Part of a small language model's weights.
Architecture: LayerNorm before each block, learned positions, biases.
Each number is 50 + 15 x the weight over the matrix's rms, rounded and kept within 0 to 99. Layers, rows and columns count from 0.

# down: layer 2 MLP down (transposed), 1536x384, rms 0.143, rows 792-860, columns 192-239
# up: layer 2 MLP up, 1536x384, rms 0.209, rows 793-861, columns 192-239
down792:56 71 48 40 45 59 52 54 33 42 49 54 24 68 35 51 59 59 47 46 43 74 32 35 49 33 71 74 79 57 52 37 55 53 55 68 23 64 35 36 45 07 32 47 46 46 64 32
up793:44 42 46 13 65 44 64 54 67 82 51 52 43 35 43 40 60 16 62 78 80 33 53 50 70 50 53 67 61 38 68 53 41 47 34 44 30 43 20 62 54 44 64 26 07 44 49 46
down793:49 20 65 44 76 60 56 31 57 33 56 33 31 68 63 41 34 20 52 59 59 59 57 62 46 52 55 07 57 55 34 44 68 24 19 07 36 17 14 46 50 37 77 20 46 49 29 22
up794:37 68 77 39 84 37 40 69 76 28 46 41 56 10 23 65 54 37 15 47 57 72 57 64 47 37 36 62 56 65 42 62 35 37 19 51 43 29 23 33 26 63 61 48 68 10 47 37
down794:47 95 58 44 77 58 79 78 41 39 43 51 90 17 29 65 44 41 43 41 54 28 44 32 89 66 51 38 42 16 59 74 38 30 54 61 49 14 40 56 26 46 41 45 79 45 27 47
up795:62 56 37 43 49 44 39 36 39 95 67 61 38 60 43 39 36 43 59 40 54 35 71 55 43 38 23 64 45 73 36 39 48 62 53 43 63 14 76 36 29 58 63 55 27 42 48 78
down795:65 59 52 49 60 46 31 43 46 42 70 70 42 82 45 61 19 54 47 30 65 58 72 59 30 56 52 67 72 24 42 55 44 49 49 42 62 37 55 43 39 50 33 39 28 59 34 62
up796:52 43 32 41 52 63 48 46 35 50 61 57 55 47 42 23 38 45 55 58 59 52 59 48 43 58 56 42 49 45 55 36 57 51 58 42 57 69 51 50 64 44 56 35 69 41 48 37
down796:46 44 63 45 50 42 19 66 65 42 48 54 38 50 70 63 34 60 38 66 51 57 46 44 42 30 61 50 56 36 44 32 37 59 61 40 74 35 23 63 63 46 45 60 38 56 67 74
up797:77 54 65 95 46 83 38 67 49 48 54 42 50 56 99 65 57 49 67 68 52 69 56 40 33 56 48 53 46 72 26 61 51 50 40 46 55 49 21 62 51 68 61 06 45 58 54 77
down797:52 44 28 52 57 60 36 58 44 44 30 67 60 38 69 37 64 47 57 40 67 49 43 72 80 47 51 50 67 65 58 56 70 36 35 40 51 45 40 29 59 61 42 38 38 46 50 51
up798:42 32 65 44 58 74 61 56 47 63 47 49 57 42 61 46 47 46 79 38 55 64 44 53 59 77 39 39 41 69 05 31 51 41 39 49 73 78 35 62 31 33 57 55 39 53 64 90
down798:43 28 68 32 52 71 63 48 39 74 43 38 53 46 50 50 50 48 69 36 43 56 37 50 57 68 54 56 48 76 21 48 43 38 47 59 79 57 37 50 49 29 50 60 51 44 71 71
up799:86 66 44 58 35 48 39 74 36 53 51 53 56 51 59 53 68 65 36 50 35 60 53 71 11 62 60 33 57 54 54 62 63 70 46 47 39 39 29 26 25 39 53 58 43 76 48 37
down799:67 59 63 48 39 52 31 54 58 49 57 44 02 53 53 33 44 70 64 65 48 47 23 55 57 38 63 33 53 37 57 46 78 72 44 40 51 48 51 36 38 55 34 38 58 73 46 59
up800:60 69 18 90 59 25 31 46 91 34 59 45 75 67 29 48 37 24 38 68 74 62 33 69 57 43 34 24 58 71 37 22 42 40 57 69 61 82 55 16 67 74 44 64 39 25 74 67
down800:33 82 18 72 35 25 49 62 93 21 40 59 90 46 54 46 54 17 54 35 68 77 47 64 45 41 65 43 48 69 76 09 58 43 28 76 46 85 55 13 47 52 73 47 55 21 54 74
up801:49 53 52 35 37 58 31 29 54 56 46 10 67 42 40 37 34 78 23 45 66 46 43 64 47 46 83 82 53 24 08 44 31 30 60 42 31 60 74 31 47 44 62 50 58 40 75 66
down801:63 52 48 40 60 26 80 45 65 51 54 56 76 30 55 63 45 52 38 63 66 46 40 60 51 56 48 80 43 62 33 68 66 48 29 58 50 67 74 37 38 46 64 55 51 57 50 56
up802:68 32 44 46 21 62 47 50 56 61 48 43 85 64 33 41 33 53 46 67 56 66 44 56 51 57 55 63 41 72 70 53 91 62 71 56 55 50 57 30 58 38 44 46 61 60 45 48
down802:72 31 45 32 56 69 37 49 69 37 63 46 62 67 41 43 42 51 64 48 60 54 65 48 62 60 55 56 46 49 50 71 68 42 75 63 53 30 49 45 41 34 32 48 58 56 27 56
up803:34 54 55 44 24 65 45 44 13 29 45 51 45 32 75 55 41 47 29 62 73 21 43 45 56 47 57 40 43 39 34 62 18 16 60 22 52 35 59 39 88 41 40 58 69 09 46 68
down803:31 61 59 95 29 37 40 57 47 33 45 64 48 18 61 69 69 58 61 36 51 54 38 58 48 63 49 63 53 66 64 51 37 29 75 58 49 23 61 49 67 47 55 72 68 31 66 56
up804:46 36 60 48 36 42 39 48 63 59 45 53 29 51 47 40 46 55 58 73 65 30 45 52 45 59 65 45 41 57 48 45 54 63 67 55 30 53 69 47 52 52 49 37 67 55 40 34
down804:60 42 43 47 36 52 50 43 65 57 26 38 42 22 39 48 55 40 55 62 44 34 46 63 44 23 50 36 53 59 58 39 49 48 57 69 46 68 33 56 90 49 55 53 60 35 62 58
up805:00 36 37 67 52 64 43 34 63 53 54 48 37 71 47 31 48 72 36 61 34 46 48 63 40 40 42 35 37 62 50 61 53 75 41 38 57 51 50 37 14 60 52 56 51 43 47 57
down805:16 28 23 68 41 60 58 42 49 60 60 44 58 33 43 50 66 41 33 44 30 28 57 34 41 31 89 37 29 45 61 46 27 61 45 52 25 48 49 75 43 79 76 90 41 45 46 54
up806:62 38 63 31 42 01 49 56 40 48 33 49 34 75 31 58 53 76 42 20 27 59 65 56 41 93 53 50 82 46 77 43 45 62 45 53 43 77 41 32 64 24 26 71 80 52 63 33
down806:40 48 57 73 38 26 38 51 56 72 39 62 53 40 26 46 27 72 28 75 71 39 28 47 59 81 33 53 15 70 48 21 56 80 41 68 40 45 37 99 69 62 43 50 52 44 43 35
up807:72 55 54 50 56 44 47 54 62 47 59 40 61 46 51 28 40 64 32 53 40 59 77 48 43 65 60 41 64 56 56 58 44 37 32 51 63 58 56 42 56 39 53 33 46 38 51 81
down807:32 41 44 40 63 49 53 69 64 57 62 54 41 57 60 45 50 49 46 56 56 42 51 32 58 73 76 66 47 63 55 68 38 68 84 60 39 39 50 31 59 52 57 67 62 58 46 42
up808:50 34 62 69 49 65 51 50 50 78 64 51 81 48 68 34 60 36 29 69 48 45 50 55 58 44 35 65 54 54 53 17 72 47 49 48 37 61 47 67 33 53 61 60 41 45 65 43
down808:54 40 56 63 62 38 37 37 50 51 66 41 60 48 59 27 77 67 33 51 63 25 64 53 47 44 21 46 55 68 46 59 96 42 42 51 47 52 52 51 38 50 62 39 37 50 58 45
up809:28 32 63 60 37 62 52 53 56 62 45 49 45 51 49 35 53 44 35 41 46 66 55 44 53 43 46 37 56 47 69 56 49 40 52 52 55 50 26 30 40 42 37 70 42 25 76 60
down809:26 33 69 46 51 51 55 63 69 40 49 21 34 44 68 36 45 70 52 47 25 49 57 35 59 54 51 44 72 61 69 49 58 39 35 45 56 59 37 27 37 53 99 55 48 24 60 41
up810:30 31 40 39 89 59 57 58 33 53 45 78 54 51 65 45 26 69 51 52 56 47 61 43 54 49 16 46 37 34 56 39 65 49 39 46 69 48 48 56 39 45 51 74 56 38 46 35
down810:30 43 67 35 34 40 37 52 48 67 52 41 42 38 46 59 52 34 52 33 77 42 38 40 44 37 39 47 46 60 84 79 54 42 34 43 57 49 39 56 48 22 51 16 64 40 79 49
up811:55 32 72 48 59 35 47 51 52 52 58 71 56 67 31 39 43 44 43 36 46 54 59 38 25 61 67 44 55 59 53 75 51 62 24 73 73 52 47 46 49 62 63 38 47 73 54 61
down811:50 31 69 36 67 53 32 51 49 29 65 47 65 47 47 59 57 53 32 30 55 67 46 47 26 50 45 50 56 60 55 71 41 47 31 65 56 22 63 57 37 30 37 45 43 71 70 21
up812:76 43 58 37 44 49 46 33 61 59 61 55 39 54 62 16 60 41 49 53 45 58 58 46 49 57 57 53 49 40 49 52 59 61 41 49 50 39 72 92 73 33 49 61 30 39 34 38
down812:41 13 61 23 50 41 20 64 76 80 81 63 37 90 55 53 75 35 62 56 52 33 49 55 47 38 63 48 70 34 70 64 42 31 28 42 85 51 67 70 71 20 44 85 69 89 43 32
up813:59 78 77 44 49 39 28 53 36 50 49 64 56 51 66 61 44 40 33 53 57 54 53 47 52 46 21 39 44 50 41 48 60 50 62 64 72 79 47 49 43 36 48 38 22 37 49 29
down813:45 65 18 75 60 48 34 81 63 28 19 63 10 53 44 51 59 46 59 36 48 39 52 40 60 54 52 32 68 46 53 42 65 37 47 55 35 55 58 24 66 57 49 49 54 62 49 51
up814:39 30 46 65 55 48 52 38 71 80 43 76 56 43 59 74 54 47 57 38 41 50 48 23 81 64 57 51 31 57 70 85 56 46 59 55 54 68 55 67 51 75 50 29 61 27 43 63
down814:31 36 65 50 34 47 57 61 51 45 83 48 75 49 59 55 70 49 81 42 71 58 62 21 70 23 61 49 64 87 55 70 56 51 71 50 31 56 72 60 62 58 25 49 64 34 69 56
up815:43 30 60 26 12 74 95 59 66 31 69 67 58 70 27 21 45 38 54 67 77 64 75 42 70 52 77 38 40 29 49 63 52 40 53 42 44 42 61 39 50 53 50 51 62 40 49 71
down815:66 37 29 45 54 46 32 42 52 62 52 41 29 45 34 43 55 45 45 40 72 64 41 34 51 61 65 42 37 65 48 65 43 29 51 60 68 67 88 24 51 65 52 51 57 37 28 48
up816:89 49 46 23 34 41 54 21 65 62 62 61 55 40 54 44 76 35 49 58 78 48 78 46 60 46 67 54 27 69 29 73 47 79 32 57 54 73 74 84 45 47 74 49 63 42 64 52
down816:47 33 64 46 35 19 52 27 71 51 67 44 54 56 63 48 56 54 56 49 43 60 58 42 42 53 39 51 65 50 81 33 51 60 60 59 30 79 55 86 51 51 66 36 55 68 68 27
up817:46 51 56 53 51 56 60 55 60 77 53 42 79 47 73 46 41 41 37 88 32 55 58 20 51 44 30 43 52 44 39 47 77 61 56 54 20 52 47 53 67 65 60 40 59 33 45 45
down817:32 46 52 40 54 44 34 29 52 79 64 42 70 18 77 67 51 57 53 96 36 66 55 21 61 45 31 44 56 71 27 41 74 65 50 33 20 27 36 47 48 70 53 46 55 19 49 55
up818:25 53 51 49 35 35 54 65 38 45 59 50 50 49 56 52 37 73 56 34 45 60 43 59 29 75 53 62 60 49 30 36 34 46 43 38 47 09 47 50 44 69 52 61 61 67 48 64
down818:28 94 55 64 36 67 57 36 43 40 52 44 54 40 61 35 33 22 51 56 80 29 37 41 42 56 71 52 50 54 29 26 44 73 55 42 49 24 50 39 46 48 55 80 47 59 40 54
up819:54 72 60 59 56 33 80 58 83 49 46 54 45 45 47 53 49 48 60 35 22 66 61 51 49 61 52 49 62 64 31 49 62 54 94 65 59 38 59 66 27 57 61 41 37 60 61 02
down819:47 70 24 48 63 45 39 09 69 40 60 21 56 53 68 54 58 42 72 46 29 71 57 57 37 22 39 19 25 53 69 65 57 50 50 71 46 25 78 48 34 76 34 41 50 47 55 41
up820:34 56 55 49 41 75 51 63 55 60 43 49 41 59 47 34 49 85 50 25 30 69 46 66 39 40 50 44 49 41 35 45 31 87 48 61 65 30 33 24 35 58 32 54 51 45 78 54
down820:47 63 46 80 46 52 34 37 63 48 43 34 56 63 13 50 74 68 66 46 23 48 57 58 28 60 39 83 66 46 69 59 18 60 72 55 49 52 61 38 43 56 68 49 60 66 35 66
up821:45 52 60 39 47 28 49 75 35 64 53 57 33 27 25 44 60 44 68 43 23 29 67 51 58 55 35 53 42 53 58 51 61 56 38 39 33 58 38 58 40 38 41 62 44 34 57 51
down821:53 31 59 56 15 18 51 21 33 51 50 50 48 37 44 60 21 68 46 58 34 59 53 57 43 47 60 57 61 71 55 71 52 27 33 36 61 43 55 39 38 69 37 54 45 48 29 40
up822:44 19 86 33 82 53 43 41 44 23 52 59 57 85 36 46 42 52 46 51 57 46 66 48 59 54 24 64 57 62 62 43 56 48 65 68 56 53 53 46 64 49 55 20 52 33 69 52
down822:38 31 35 29 64 40 58 35 63 47 24 61 63 49 24 33 36 43 47 57 70 34 55 77 68 65 37 77 71 01 61 46 37 45 31 39 35 37 53 44 71 35 74 36 32 59 71 25
up823:65 38 59 44 37 50 53 35 57 61 48 48 38 55 44 17 58 58 48 43 77 41 50 42 57 57 39 31 62 61 53 40 54 65 51 36 58 60 44 34 43 58 38 42 41 38 93 57
down823:48 28 64 62 67 56 48 57 51 84 33 61 55 59 49 50 56 21 55 48 31 49 51 30 57 89 70 76 47 51 64 47 47 34 41 55 66 43 44 48 58 56 71 31 63 54 25 44
up824:38 63 58 68 58 47 40 78 49 53 68 62 64 47 36 42 46 55 45 68 45 46 48 33 56 50 80 31 66 53 45 56 64 15 67 64 41 64 57 62 65 46 42 47 49 52 36 41
down824:40 74 55 45 50 38 43 61 49 44 39 70 53 49 37 45 66 46 44 44 27 66 35 51 60 48 85 24 79 43 47 49 53 13 84 47 39 38 51 64 39 55 54 34 52 45 74 34
up825:52 29 32 26 60 56 46 61 44 65 44 68 66 25 31 46 40 89 56 81 62 17 49 43 49 14 57 71 59 56 33 50 80 71 57 80 25 94 52 43 35 56 57 48 22 43 69 60
down825:55 28 35 42 62 49 45 56 36 38 44 57 72 59 39 49 42 91 53 52 67 27 26 55 43 26 34 56 57 24 28 71 59 51 47 78 07 31 58 47 30 42 68 40 53 48 33 57
up826:74 72 40 54 32 64 37 47 76 49 69 54 42 39 48 46 58 70 58 56 16 57 47 38 44 75 44 56 34 53 56 62 55 46 51 26 47 37 63 44 37 58 30 53 68 49 55 41
down826:42 73 59 22 54 42 41 58 51 59 63 44 55 33 60 53 55 41 18 50 33 40 26 43 61 77 43 35 35 43 33 57 44 52 58 40 54 42 52 87 51 44 57 48 73 47 29 49
up827:14 46 51 51 58 34 64 49 43 53 48 12 10 30 27 54 46 26 30 35 67 80 58 64 69 36 39 49 49 35 56 62 63 60 58 25 31 68 67 51 67 81 66 92 81 45 59 45
down827:42 33 54 57 54 20 45 66 58 75 47 17 25 40 42 67 33 31 66 45 57 70 75 19 59 64 27 67 44 28 41 59 71 48 45 68 35 57 45 55 70 53 60 84 74 60 23 67
up828:42 24 37 45 57 69 43 22 54 55 33 76 49 49 29 55 47 45 67 80 57 50 24 57 51 62 63 83 39 43 45 45 47 15 10 73 58 49 48 76 34 58 55 42 72 29 51 53
down828:61 52 37 28 18 59 27 45 55 52 52 57 62 68 41 57 61 68 53 68 60 55 55 43 55 35 55 65 40 77 38 40 50 54 48 41 53 19 29 38 49 59 66 65 71 80 43 36
up829:51 51 38 40 70 42 53 51 89 54 37 38 62 28 29 33 56 45 17 61 34 47 44 55 36 18 36 34 71 40 83 06 49 57 45 47 18 64 35 46 50 67 41 59 67 48 49 63
down829:37 53 47 48 58 27 63 64 62 20 40 41 60 47 42 52 51 42 41 81 34 69 71 50 46 45 52 55 93 42 67 38 64 64 47 17 52 15 54 45 51 48 51 40 85 42 65 37
up830:58 31 50 27 37 32 24 68 36 37 58 62 81 36 44 49 56 40 34 26 57 45 51 60 35 67 43 63 40 60 60 23 51 65 48 39 71 51 79 47 53 53 29 59 80 68 46 19
down830:55 38 41 27 38 38 34 52 58 24 73 31 69 69 82 33 71 26 26 17 64 66 70 60 66 39 45 37 63 66 67 28 27 47 49 38 48 77 63 28 41 20 35 46 53 83 57 28
up831:29 82 76 34 59 64 64 45 40 57 51 53 41 30 36 68 50 43 57 77 61 65 76 55 13 29 53 59 65 31 45 41 54 35 48 53 29 73 35 46 56 44 41 52 52 36 57 38
down831:54 47 62 51 42 44 53 53 62 68 73 90 23 45 50 64 12 33 57 35 89 59 70 41 90 39 34 63 24 67 71 44 51 68 64 80 34 71 56 49 64 37 57 65 32 49 75 42
up832:56 64 53 72 54 38 43 43 36 65 57 48 62 62 66 41 36 41 48 58 34 51 52 52 40 71 46 67 45 63 49 58 51 53 51 64 57 47 55 68 53 53 60 56 46 42 58 55
down832:49 51 74 70 48 38 73 54 24 87 59 46 63 57 63 18 27 36 40 55 44 45 53 43 47 45 29 63 59 45 59 63 58 47 58 50 41 50 56 70 45 45 78 53 40 49 71 54
up833:52 48 51 50 41 45 56 38 37 61 53 43 61 53 43 44 54 56 48 70 62 56 34 48 45 48 41 38 50 44 55 57 48 47 62 60 36 46 48 68 62 54 43 60 65 33 54 54
down833:45 55 63 47 44 25 65 51 42 89 48 51 53 44 51 68 41 42 66 63 31 51 26 43 58 40 42 44 38 31 36 61 47 47 58 45 50 49 42 63 66 49 49 44 51 24 68 87
up834:60 47 55 48 49 68 62 31 52 51 60 43 76 52 77 65 66 31 38 47 43 59 66 53 52 89 46 57 41 29 37 33 45 53 38 60 46 68 27 46 67 47 27 66 54 81 62 50
down834:52 54 60 37 40 76 84 25 58 41 42 26 66 51 80 48 50 69 43 51 41 44 58 59 55 61 69 15 49 51 37 34 36 48 59 61 32 59 41 31 65 34 38 61 33 65 64 55
up835:47 56 42 42 55 67 65 33 46 60 44 38 44 63 32 44 43 45 31 59 57 53 49 53 48 45 48 67 51 59 27 36 51 53 33 46 66 49 30 71 44 56 52 54 48 21 69 71
down835:51 69 47 48 73 52 68 43 33 57 54 53 52 62 23 36 57 44 35 74 66 45 47 59 58 39 60 68 42 44 38 63 60 69 57 49 68 48 40 57 49 55 33 64 42 49 63 71
up836:67 50 86 45 48 68 58 28 54 31 41 73 89 54 63 48 49 45 41 73 48 58 46 56 80 35 47 34 57 86 58 44 24 33 85 58 29 32 54 27 60 52 36 68 31 17 22 71
down836:79 36 39 19 47 72 61 29 30 26 42 48 69 17 99 62 43 46 34 80 46 54 41 83 56 53 39 25 72 54 43 39 36 69 88 30 55 61 65 59 49 31 38 64 44 28 57 34
up837:55 50 85 39 57 39 32 16 40 44 67 23 31 47 64 22 26 41 73 75 23 46 42 30 53 69 51 43 52 58 45 54 35 61 61 36 43 69 39 46 38 81 53 60 57 24 77 69
down837:51 40 47 35 56 52 34 13 48 35 38 46 65 82 21 16 41 42 69 31 59 31 10 52 65 59 62 56 33 51 46 43 39 46 43 75 44 56 47 43 52 17 62 55 81 58 49 21
up838:43 45 53 38 34 65 50 76 15 57 60 43 79 76 87 66 52 41 60 26 46 22 54 48 44 41 25 17 61 67 38 49 80 42 37 54 99 21 57 70 84 89 72 70 29 28 10 53
down838:51 38 35 54 37 55 45 83 21 27 44 42 64 78 67 40 71 57 47 35 47 24 67 33 60 34 36 28 57 56 50 30 81 41 44 74 83 37 93 69 75 58 71 53 44 49 58 56
up839:21 58 52 18 70 56 53 45 42 67 46 51 60 63 48 44 56 51 60 18 33 68 53 47 48 28 35 58 57 26 42 50 25 40 50 72 37 46 47 60 28 57 60 40 37 25 55 52
down839:43 47 53 45 66 34 46 40 87 64 83 36 47 74 54 57 45 32 40 49 44 88 75 61 41 35 53 57 39 31 49 64 52 31 49 46 26 50 52 51 52 64 41 59 34 51 67 56
up840:56 56 71 72 23 27 47 27 40 38 49 52 52 74 59 40 57 27 37 67 59 31 43 35 34 57 34 56 36 34 48 46 44 55 34 69 41 24 38 57 88 34 53 59 30 39 60 52
down840:73 37 64 38 38 42 38 52 54 36 52 30 61 77 41 56 57 56 76 52 52 41 51 37 50 24 57 57 40 27 72 47 26 65 36 42 35 28 40 48 64 45 50 53 41 55 55 08
up841:72 67 59 18 48 46 67 26 42 64 43 29 83 49 73 60 37 39 59 45 41 44 71 44 60 30 67 60 55 50 31 58 45 51 54 42 32 54 51 57 40 33 44 57 65 70 41 42
down841:56 33 75 29 39 58 38 45 48 64 26 15 63 16 67 67 41 57 74 56 53 82 49 46 61 52 78 44 52 43 64 37 39 43 46 80 58 53 63 76 68 48 54 68 67 49 66 60
up842:47 54 49 50 58 47 58 57 39 51 59 55 62 48 46 49 53 47 73 54 49 52 60 45 36 27 42 51 61 43 56 64 39 36 37 45 55 16 61 69 47 56 51 41 46 51 56 35
down842:35 60 40 49 56 57 64 37 51 45 58 47 65 61 29 51 26 38 57 41 35 63 31 53 56 68 57 75 43 50 39 79 64 60 44 57 65 47 56 17 33 53 53 64 61 72 53 59
up843:43 49 69 53 44 22 71 51 55 41 52 49 50 40 66 57 57 54 37 25 55 31 40 68 71 30 53 57 44 63 30 64 74 42 30 43 28 65 72 60 40 43 63 45 53 41 36 28
down843:41 31 58 57 53 46 66 35 19 36 59 83 51 35 56 66 86 63 22 27 60 39 70 58 53 46 45 43 47 54 51 48 35 38 47 38 56 23 37 42 54 43 52 35 61 18 51 52
up844:37 39 53 57 63 45 53 43 47 55 42 35 58 27 37 66 52 58 62 52 48 40 50 56 63 47 42 55 31 63 67 55 46 58 49 17 50 57 45 23 20 54 71 59 46 46 61 42
down844:47 57 79 47 70 64 58 62 43 53 37 69 17 56 54 46 52 36 16 77 78 65 53 41 24 32 62 43 41 61 64 65 45 62 50 22 68 45 42 37 47 51 69 26 53 50 41 49
up845:04 37 54 50 61 48 41 64 59 51 58 56 15 49 68 52 41 45 34 71 79 37 50 18 67 48 49 47 28 49 41 31 47 66 63 53 64 49 37 65 29 50 35 42 49 56 51 70
down845:53 46 54 52 53 58 52 61 50 34 50 30 15 54 66 48 73 61 74 57 59 39 50 47 67 61 51 30 49 33 36 43 43 73 46 56 75 27 42 72 30 41 52 43 60 54 45 32
up846:47 45 38 31 54 53 41 43 22 76 51 36 17 71 45 44 57 52 65 65 43 45 56 66 46 53 59 60 62 39 76 67 68 20 59 29 82 32 45 56 37 53 66 72 40 32 54 71
down846:56 54 38 47 41 66 56 51 42 80 57 54 30 57 47 79 57 46 56 79 60 44 86 59 51 49 37 46 44 47 73 70 42 49 62 45 58 47 71 77 53 39 74 76 29 28 60 70
up847:55 50 50 65 51 58 42 53 63 67 79 48 71 70 69 48 33 47 44 44 63 37 46 56 55 49 34 48 45 16 86 27 38 32 56 48 77 35 17 64 63 23 36 21 60 00 33 49
down847:53 59 79 65 86 37 40 71 83 92 55 46 46 64 71 24 64 58 42 71 81 56 47 63 02 56 51 76 51 18 67 38 58 29 55 28 51 31 12 53 86 55 30 39 38 15 36 77
up848:60 62 50 34 43 54 52 63 34 46 51 39 55 42 67 27 47 60 82 55 42 65 42 42 47 55 28 60 57 66 40 53 45 39 50 41 68 44 52 40 63 55 65 54 59 63 43 56
down848:64 64 58 61 46 57 48 55 53 52 45 41 57 35 81 37 41 43 73 79 38 44 33 81 47 84 49 53 56 54 72 42 56 48 70 42 57 66 41 45 57 38 62 43 68 54 44 63
up849:49 56 42 41 29 44 39 77 41 63 44 29 66 34 52 69 50 58 76 73 64 51 44 40 55 76 28 57 61 32 59 34 55 51 44 59 16 63 49 41 46 43 42 57 67 28 61 40
down849:48 54 39 57 32 41 54 54 34 53 35 28 41 35 26 58 68 65 67 66 18 56 20 55 58 57 34 40 78 39 60 33 64 57 46 61 45 58 52 53 75 40 54 61 83 63 52 27
up850:68 54 78 46 51 28 64 29 39 57 61 48 55 26 61 43 44 54 61 48 67 42 40 51 28 51 55 49 52 41 34 59 50 58 49 54 77 41 39 55 57 71 39 55 41 42 61 71
down850:57 64 61 67 50 31 53 41 44 49 42 57 46 42 63 33 40 54 45 38 47 54 55 41 34 63 57 54 64 39 40 37 65 58 67 55 64 54 56 44 74 47 48 59 44 57 51 79
up851:73 65 34 63 75 75 43 34 29 51 39 55 34 58 38 72 45 56 37 49 47 54 58 51 58 73 28 42 60 58 58 43 32 55 76 31 08 43 75 28 52 90 95 56 19 85 44 62
down851:80 42 25 57 64 72 29 46 50 61 24 45 64 67 29 92 54 57 31 54 72 43 93 51 82 39 45 38 57 62 29 58 28 44 61 62 51 53 69 32 37 49 61 55 55 58 55 67
up852:64 47 49 40 43 40 56 44 47 86 47 58 19 64 61 67 55 55 49 46 66 48 37 26 52 38 41 35 40 36 51 35 36 29 78 56 52 41 61 39 35 57 52 55 41 53 27 73
down852:82 51 34 34 76 58 78 36 56 69 59 33 30 53 48 80 57 65 68 48 52 38 37 30 65 56 27 53 31 55 69 41 51 40 57 56 49 57 46 30 42 53 50 50 51 41 07 61
up853:49 46 46 51 54 68 38 61 77 56 48 59 64 22 51 31 48 49 64 43 56 56 63 42 31 56 44 57 43 58 51 38 62 63 62 32 40 65 43 34 56 66 75 54 57 46 52 76
down853:54 59 42 43 26 51 34 69 60 62 54 50 39 20 39 54 64 66 66 45 41 53 46 39 48 34 32 57 45 43 36 60 53 57 49 49 32 65 44 43 39 59 40 35 65 54 45 75
up854:45 73 66 54 66 58 51 65 54 80 37 25 49 31 45 26 36 53 53 40 46 60 70 59 29 67 27 69 45 37 60 43 55 60 43 39 44 29 47 44 33 34 75 60 65 34 39 60
down854:54 48 54 84 45 45 78 40 42 85 62 30 43 50 53 23 34 47 49 48 29 50 59 44 24 61 44 57 59 53 59 41 42 55 53 46 64 42 60 21 50 37 53 73 67 59 34 47
up855:44 61 45 44 48 63 61 50 56 65 72 37 49 42 37 50 43 76 57 36 42 64 55 64 49 56 43 55 48 64 52 54 42 66 39 32 37 73 56 54 44 76 50 58 26 46 47 66
down855:51 27 70 46 63 42 49 49 33 62 49 56 70 22 67 36 64 64 45 40 22 62 32 51 69 68 43 41 47 60 42 47 81 69 52 29 57 64 47 46 71 40 40 65 34 68 50 51
up856:64 47 58 76 08 76 54 59 02 51 70 62 49 53 44 52 54 60 52 52 36 36 61 62 42 18 55 50 43 69 44 42 24 59 37 50 57 63 69 21 43 48 61 36 53 42 57 53
down856:64 46 27 70 39 62 47 61 25 61 14 60 58 48 40 61 65 65 68 27 41 68 58 47 55 39 44 70 48 56 61 43 41 58 54 47 46 73 58 25 43 37 44 27 52 48 69 73
up857:65 03 39 43 44 53 66 40 61 82 68 31 27 41 44 64 64 46 40 25 71 69 50 77 39 25 57 42 45 38 61 60 57 57 47 60 58 32 27 71 78 44 65 80 55 87 43 29
down857:55 37 77 63 37 30 23 94 68 45 52 33 25 48 65 52 26 52 38 60 45 43 58 58 20 50 54 42 53 53 57 63 27 57 55 53 55 22 50 27 85 41 34 64 63 58 35 21
up858:66 68 36 67 58 45 65 99 31 47 52 85 40 40 52 25 21 45 77 54 24 28 43 49 50 62 52 54 38 50 62 29 55 59 73 54 66 76 49 42 41 61 64 64 17 61 49 20
down858:72 57 59 49 59 30 78 80 51 21 46 54 23 20 44 32 35 37 75 41 16 15 55 84 54 45 64 54 58 47 56 27 54 52 72 66 73 53 48 37 43 23 72 42 59 63 31 54
up859:61 72 48 50 24 45 29 70 67 61 55 70 42 44 63 43 63 50 59 53 48 62 57 68 42 55 82 32 81 68 28 31 63 52 36 51 41 64 46 69 66 62 44 49 65 62 55 65
down859:63 75 48 57 31 72 67 47 61 46 38 86 54 75 48 49 58 41 56 73 74 50 49 58 60 63 53 44 41 47 46 48 62 61 22 39 80 55 47 75 68 23 50 31 60 67 38 63
up860:67 78 53 40 48 38 42 38 60 67 64 52 59 37 76 61 49 56 42 35 60 65 71 48 77 51 39 50 58 21 50 18 35 50 64 56 59 73 60 63 37 76 41 46 38 39 61 47
down860:87 60 52 41 43 42 44 40 46 75 68 36 59 36 81 74 61 63 29 32 49 52 64 53 59 55 51 32 32 25 45 23 35 59 60 53 60 67 61 66 46 64 23 62 47 50 70 54
up861:35 53 81 33 70 59 44 23 40 72 45 55 34 66 52 56 56 43 75 46 48 59 24 83 57 67 48 76 30 44 28 58 39 74 68 43 55 52 59 56 45 77 43 52 56 60 55 65